From a checkpoint of a small transformer trained on Wikipedia: no biases in attention or MLP, a variant of Muon for these matrices.
Each number is 128 + 32 x the weight over the matrix's rms, rounded and kept within 0 to 255. Layers, rows and columns count from 0.

# layer 4 MLP up, 384x128, rms 0.0804, rows 336-382, columns 0-31
[[114 205 128  72 141  89 139 115 117  83 162 175 136 148 152 123 158 149 197 103 171 118  92 148 111 159 125  91 152 137 129 148]
 [136 146 108 101 143 186 155 142 146  85 133 166 169 132  94 155 121 190 105 125 123 164 139 137 107 198  98 174 154 147  57 117]
 [145  90 122 171 158 173 128 146 122  84 107 108 141 136 161 168 138 167 145 128  30 145 118 139 153 146  87 136 148 123  95  83]
 [ 82  76  51  90  95 106 145 136 162 159  43 158 108 140  97 120 161 147 116 143 152 102 122 161 101 149 151 140 221 157 104  97]
 [147 125 133  96 167 142 109 136  94 162 133 150 198  92 133  90 159 138 142 155 166 124 212  84 104 110 115 100 146 130 104 131]
 [ 97 112 156  92 174 115 111 122 104 123 121 105 136 105 154 108 160  82 204  84  83 150  81 144 128 159 166 136  86 131 139  88]
 [105 158 116 165 128  94 181 131 117 122  93 139 114 109 141 155  65 137 171 136  75 181  67 188  94 129  75 155 157 158 164 147]
 [100 128 104 123 173 121 183 129 166  90 168 112 172  54 166 147 108 147  41  95 111 178 178 129 128 137 103 115 148 190 137 120]
 [223 150 126 122  90 111  81 139 224  47 122 122 201 136 126 168 136 134 136 118  90 168 139 147 165 110  96 134 104  96 110 138]
 [165  88 158 107 116 168  83 125 151  81 119 119 105 106 124 189  77 132 131 165 125 120 100 136 142 117 117 174 105  93 117 110]
 [194 123 127 159 124 183  79 153 173 108 163 150  72 161 114  93 109 108  94 177 126 137 120 143 117 152 111  81 133 205  97 103]
 [137 124 152 120 110  67 127 122 122 123  88 132  94  48 143 127 119 157 134 132 133 188 169 142 111 164 127 211 170 155 148 104]
 [163 185 113  96  89 114 115 104 113  86  98 164 145 128  92 141 146 162  65 151 144 171 149 166 133  96 108 105 114 107  48 115]
 [167 128 121 136 121 175 135 150 177 129  65 113 164 140 145  87 144 136 145 101 108 151 124 186 143 154 131 138  64 103 139 155]
 [ 77 100 157 140 160  89 178 125  66  93 174 101 131 134 131 154 143 116 163  92 131 147 112 181 163 153  86 126 142  91 166 147]
 [165 135 144 100  80 103 121 139 127 162 117  95 145 137 120 120  88 100 210 134 139 199 170 131 154  76 157 156  96 153 149 129]
 [142 161  85  99  60 134 135 157 114 144  75 139 162 182  59 151 168 134 137 160 168 115 140 142  62 115 122 133 154 160  75 118]
 [ 73 150  93 154 189 173  98 173  82 104 151 103  84  99 148 205 124 145  76 145 207 170 133 122  92 119 162  95  83  88  97 111]
 [149 141 165 150 118 193 127 130  99 140 121 169 135  44 185  90 149 116 141 138 111 137 124 131 147 157  82 139 135 206  65 106]
 [141 134 184 115 114 111 129 115 133  98 140 134 105 128  95 150 108 187 114 148  90  98 128 144 120 143 117 117 137 114 127 121]
 [119 147 144 145 141  65  81 122 164 134  65 135  67 143  85 119 139 191 112 196 115 155 120  85 170 117 123 132 101 115 141 168]
 [ 68 113 104 163 137 123 133 183  78 122 120 150 120 120  74 118 143 135 135 146 159 141 137 149 108 130  83 102 135 130 102 117]
 [172  71 129 120 138 105 154 116 134 188 115 130  97  95 137 117 137  96 143 147 155 160 138 124 180 130  78 112 111 151  79  86]
 [127 171  82 130 117 105 110 201 133  49 150  95 101 183  69  79 201 117 116  96 136 170 130 174  78  62 116 119 112 146 105 138]
 [131 174 149 108 109 111 152 139 108 140 153 121  81 135 105  96 189  97 174 168 166 117 128 109 118  71  62 148  96  96 115  98]
 [169  94 170 139 158 145 152 146 154 191 121 114 129 103 140  84  82 130 123 122 141  85  83 117 146 142  83  94  62 104 171  36]
 [135  98  94  91  94 125  73 128 157 144 174 186 183  94  66 138 142 163 105 158  86 143 137 108 119 135 108 150 161 105  90 141]
 [147 128 171 150 161 161 155  89 191 110 147 141 123 104 142  87 165 115 161 134 119 118 133 145 107 150  93 109 182 148  84 106]
 [111 127 143 167 168 146 156  79 102 167 123 106 136 130  89 158 118 158 147 160 128 166 155 122 185 152 120  95 165 139 184 162]
 [220 170 171 108 126 148 127 104  95 129  89 130 192  83 133 148 166 108 130 143 156 131  98 138 128 149  88 142 149 136 117 146]
 [145 153  86 148 153 140 176 143  88 117  84 124 105 151 142 121  84  99 146 122 145 146 162 135 169  46 112 101 162 173 144 110]
 [136 116 131 165 145 150 106 192 128  94  82 162 100 124 153 213 110 153 154 151  98 145 103 129 134 106 168  98 129  93  55 120]
 [113 192 106 101 141 137 120 129 104 133 155 128 194 110 168 133 104 110  90 171 104  93 148 159 115 146  71 156 139 159  81 115]
 [105 166 137  99 112 144 116 118 149 108  80 170 107  91 120 107 108  99 107 158 130 102 164 122 141  84 141 114 115  99 144 143]
 [163 119 162 102 130 175 119 158 114 149 114  86 111 118 107 162 121  72 154 178  64 115  90  48 133 122 119 113 104 163  74 115]
 [158 153 134  84 135 131 147 115 149 142 144 130 163 189 102  79  69 130 122 200 150 156 141 112 141 148  61 147 160  97 122 154]
 [171 142 147 115 146 111 185 122 125 122  60 140  46 129 155 130 151 126 159 129 110 140  97 200  73 106  89 153 111 102  96  77]
 [ 83 109 166 181 194 105 192 116 106  49 189 141 123 157 139 138 136 110 166 140  79 177 139 124 138 115 128 184  72 123 133  74]
 [128 118 183 129 163 172 130 134  65 149 205 139 141 128 110 117  92 151 157 106 109 111 163 177 127 140  71 137 105  36 102 159]
 [ 80 131 106  61 166 126 145 157  82  95 137 133 177 148 149  66 127  93 168 139 114 142  84 127 137  65 142 169 164 111 113 136]
 [150 110 124 184  93 171 141 120 119 163  74 129 131 161 103  61 123 157  80 104  80 127 118 134 150 172 115 175 180 106 143 100]
 [166  97 138 130  96 128  79 129 110 132 137 165 146 110  77  98 126 133 126 142 159  97  69 122 136  78 190 134 108  98 147 118]
 [160 142 157  85 170 135 138  69 127 127  98  99 111 139 145 184 139  95 124  56 120 165 118 191 108 112  58 101 121 205 202 152]
 [115 140 135 124 135 112  66 116 147 105 147 103 170 152 146 109 124 124  93 155 148 154 128 124 112 136 100 123 161 168 183  79]
 [153 105 116 148 137 112 117 130  81  70 154 152 109  62 132 184 119 121 112 174  98  62 147 179 218 145 178 148 134 116 114 140]
 [117 155 103 112  46 118 123 138 131 124 121 139 114 102 129 129 127 158 108 139 165 133 172 145 153 121 142 131  89 125 111  93]
 [161  97 151 124 110 115  92 168 111 171 129 116 127 157  88 103 167  90 139 112 104 150 154 139 149 147 143 170 203  82 132  98]]
# layer 4 MLP down (transposed), 384x128, rms 0.08, rows 336-381, columns 0-31
[[104 100 129 106 114 127 136  70 132 141 160 127 130 111 163 158 111 192  88 118 100 144  90 151 183  85 129 183 135  61 113 122]
 [166  86 138  89 101  76 144 127 120 153  93 146 105 174 142 139 175 115 151 183 137 153 158 109 166 130 171  98 128  80 132  79]
 [143  84 167 123 144  79 116  48  95 115  95 120 115 121 122 146 140 129  69 162 173 119 172 129 157 115 143 171  77 186 123 132]
 [119 120 183 135 168  65 151 113 114  61 161  61  95 112  99 101  39 154 171 120 160 176 126 191 113 115 140  87 121 118 189 159]
 [154 148 111 162 131 118  98 115 184 155 141 109  86 171 108  89 127  93 161  92  94 151 159 165 106 144  79 148  97 122 163 124]
 [118 184 135 147 180 222 129 144 173 113 145 147 142  98 152 147 143  90 108  76 125 122 144 151 182 193  69 160 178 124 127 181]
 [133 154  73  95 133 143 106 152  94 164 149  88 102 175 128 118 160 142 118 100 121 117 104  96 158 143  99 110 108 109  81 136]
 [104 102 153 151 114 159  49 169  60 146  92 138  87 136  94 111 155 111 204 146 142 110  92 139 149  94 133 143 125 124 157 145]
 [148 161 121 142 127 170 108 116  74 145 175 166 149 159 129 120 158 160 118  73 135 122 163 119 132 111  72  72 136 142 138 119]
 [201 104 134  93 128  82 149 140  75 150 110 136 106 167 142 145 160 120 163 132 163  72  77 198 136 138 121 178 127  77 120 130]
 [144  69 159 140 105 159 141  66 117 117 172 148 181 143 126 127 143 137 142  71 128 104 110 123 140  79  71 160 152 111 151 134]
 [ 50 197 204 141 159 138  66 191 135  87 111 101 155  90 203 129  99 150 153 114 187  75 130 140 167 139 107 112 116 104 122 160]
 [ 83  84 145 142 181 141 117 163 145 158  82 138 103 100 110 105  81 102 165 125 124  70 150 111 143 207 171 102 116 158 108  55]
 [ 86 142 159 147 127  74 118 133 186 141 136  93 157 150  76 162 122 158  96  70 212 158 144 132 142 104 129 126  85 136 151 133]
 [132 129  78 113  73 110 119 175 149 144 109 154 113 106 130 120 151 148 187 163 149  84 161 111 136 185 122 106 142 141  61 143]
 [ 90 108 145 185 120 178 114 104 149 117 172 100  89 139 156 137 172 141  94 107  53  92 116 142 139 110  97 172 126 107 124 133]
 [135 145 113 215 162 163 139 153 155 139  99  54 128 130 153 111  88 208 130  99 144 162 139 125 152  86 145 165 147 110 154 114]
 [190  93 112 111 113 120  83 124 105 121 129 193 130  76 128 113 132 174 159 105 103  84 121 103 137 157 127 145 191 159 120 103]
 [ 72 165 135  75 113  84 108 162 145 159 114  87 144  72 128 124 164 123 154 101 110 113 126 116 136 136 151 150  74 152 170 159]
 [ 82  80 143 134 154 154 155 130 112 114 187 109 108 127 159 182 106 145 127  93 128 191 143  84 110 192 122 123 169 153 111 159]
 [133 118 105 136 106 118 149 125 131 168 200 153 196  97 113 126 138 142 100 181 102  85 125 100 121 163 176 140  64 129 124 116]
 [118 137 113 150 120  62 129 181 107  77 152 129 128 128 111 106 156 184 135  99 155 131 136 153 188 147 145 119 143 132 159 172]
 [ 63 139 107 139 198 125 118  46 121 126 118 135 150 124 114 133 116 126 177 112 136 112 117 142 137  86 117 137 121 126 162 134]
 [174  89 170 169 105 164 127  83 160  96 134 140  88 163 142 175 120 103 148 163 145 119 153 104 127 124 128 178 150 137 158  64]
 [121  84 173 130  88 106 106  93 139 180 162 141 141  74  79 147 150 103 116 107  91 121 131 121 176 127 127  76 134 110  86 131]
 [151 145 129 145 128  94 130  71 168 122 190 107 114  79 100 147 139 146 114 159 109 105  52 107 111 208  57 108 128 109 137 104]
 [ 93 131 155 182  73 138 166 148  93 143 138 146 102  98 105 157 149 143 104  58 145 123  77 157  98 100 117  79 127 131 147  95]
 [143 120 106 136 156 115 111 198  87 131  91 140 123 112 138 143 108 177  97  92 116  87 132 111 190 127 193 135 100 122 193 126]
 [185  98 121 114 142 128 171 101 121 181 104 112 153 136 142 114 142 172 148  97 118 100 136 154 155 108 108 136 135  86 153 139]
 [150 131  47 133 124 166 145  83 113 101 147 124 128 111  96  95  94 140 103 158 108 137  79 158 112 130 123 122  72 135 106 113]
 [170 136 141 149 171 145 110 109 135 153 143 135 134  99 116 147  37 127 190 167  85 124 213 140 131 120  93 150 146 125 124 158]
 [135 167 119 112 116 179 111 137  84 121  88 172 129 104  99 119  79  95 116 116 109 103 149 132 139 123 117 168 154  95 148  97]
 [152 196 135 150  87 132  58 139 107 176  74 131  77 174 168 158 138 172  34  93 186 118 109 108 115 154 150 128  62  92 127 127]
 [160  55 140 168 135 125 128 155 103 163 138 114 124 169 142 151 162 163 121  70 197 133 108 162 208  72  82 154  59 117 104  71]
 [150  69 124 155 112  71 119  87 142 129  71 136 129 108 137 159 148 108 219 120 181 112 111 134 157 140 113 148 143 120  92 153]
 [111  85 120 139 107 157 171 135 173 147 130 103 113 151 147 102  85 115 140 158  83 101  86 109 125 134 142  97 157  91 192 119]
 [119 175  90 139 109 126  44  73 112 124 168 121 187 114 155 148  79 126  96  97 104 128 130 157 121 158 156 181  63 123 149 212]
 [123 118 133 114 120 104  95 140 167  87 114 145 131 162 107 116 138 158 206 137 107 101 145 185 150 178 106 165 148 124 123 130]
 [126 111  74 128 135  32  79 141 101 133  48 121 114 148 141 194 157 161 191 111 103 121 117 163  80 131 103  98 160 149 128 135]
 [114 128 129 103 134 162 122 135 160  75  79  29 163 115 123 128 149 129 142 137  95 132  78 181  81 139 108  98 150 169 172 107]
 [104 157 130 134 140 150 107 116 150 147 172 187  88 149  69 161 151 135 152  72 141 152  70 109 106 123 141 160 146  85 137  95]
 [133 159 120  66 102 136  95 110 108  20 167 174 147 127 110 150 128  83 212  74  92 121  77 120 167 140 173 147  99 135  87 132]
 [120 134 128 167 133 192 134  62 146 131 130 136 174 137  87 133  55 144  99 102 167 125 149 120 141  65  90 103 121 158 114  63]
 [142 100 136 157 144 127 134 145 105 122 142 109 166 124 158 128 114 136 145 114 190 137 141 152 149 128 126 158  88 117 105 112]
 [ 97 137  63 139 128 134 133 122 155 125 160 174 133  36 112 113  87 117  85 204 153 160 146 115 104 126  80 105  71 112 149 157]
 [167 100 141 163 166 119  91 194 180  37  96 127 134 135 128 191 101 166 172 154 129 100 103  83 128 200 129  92 142 139 161 112]]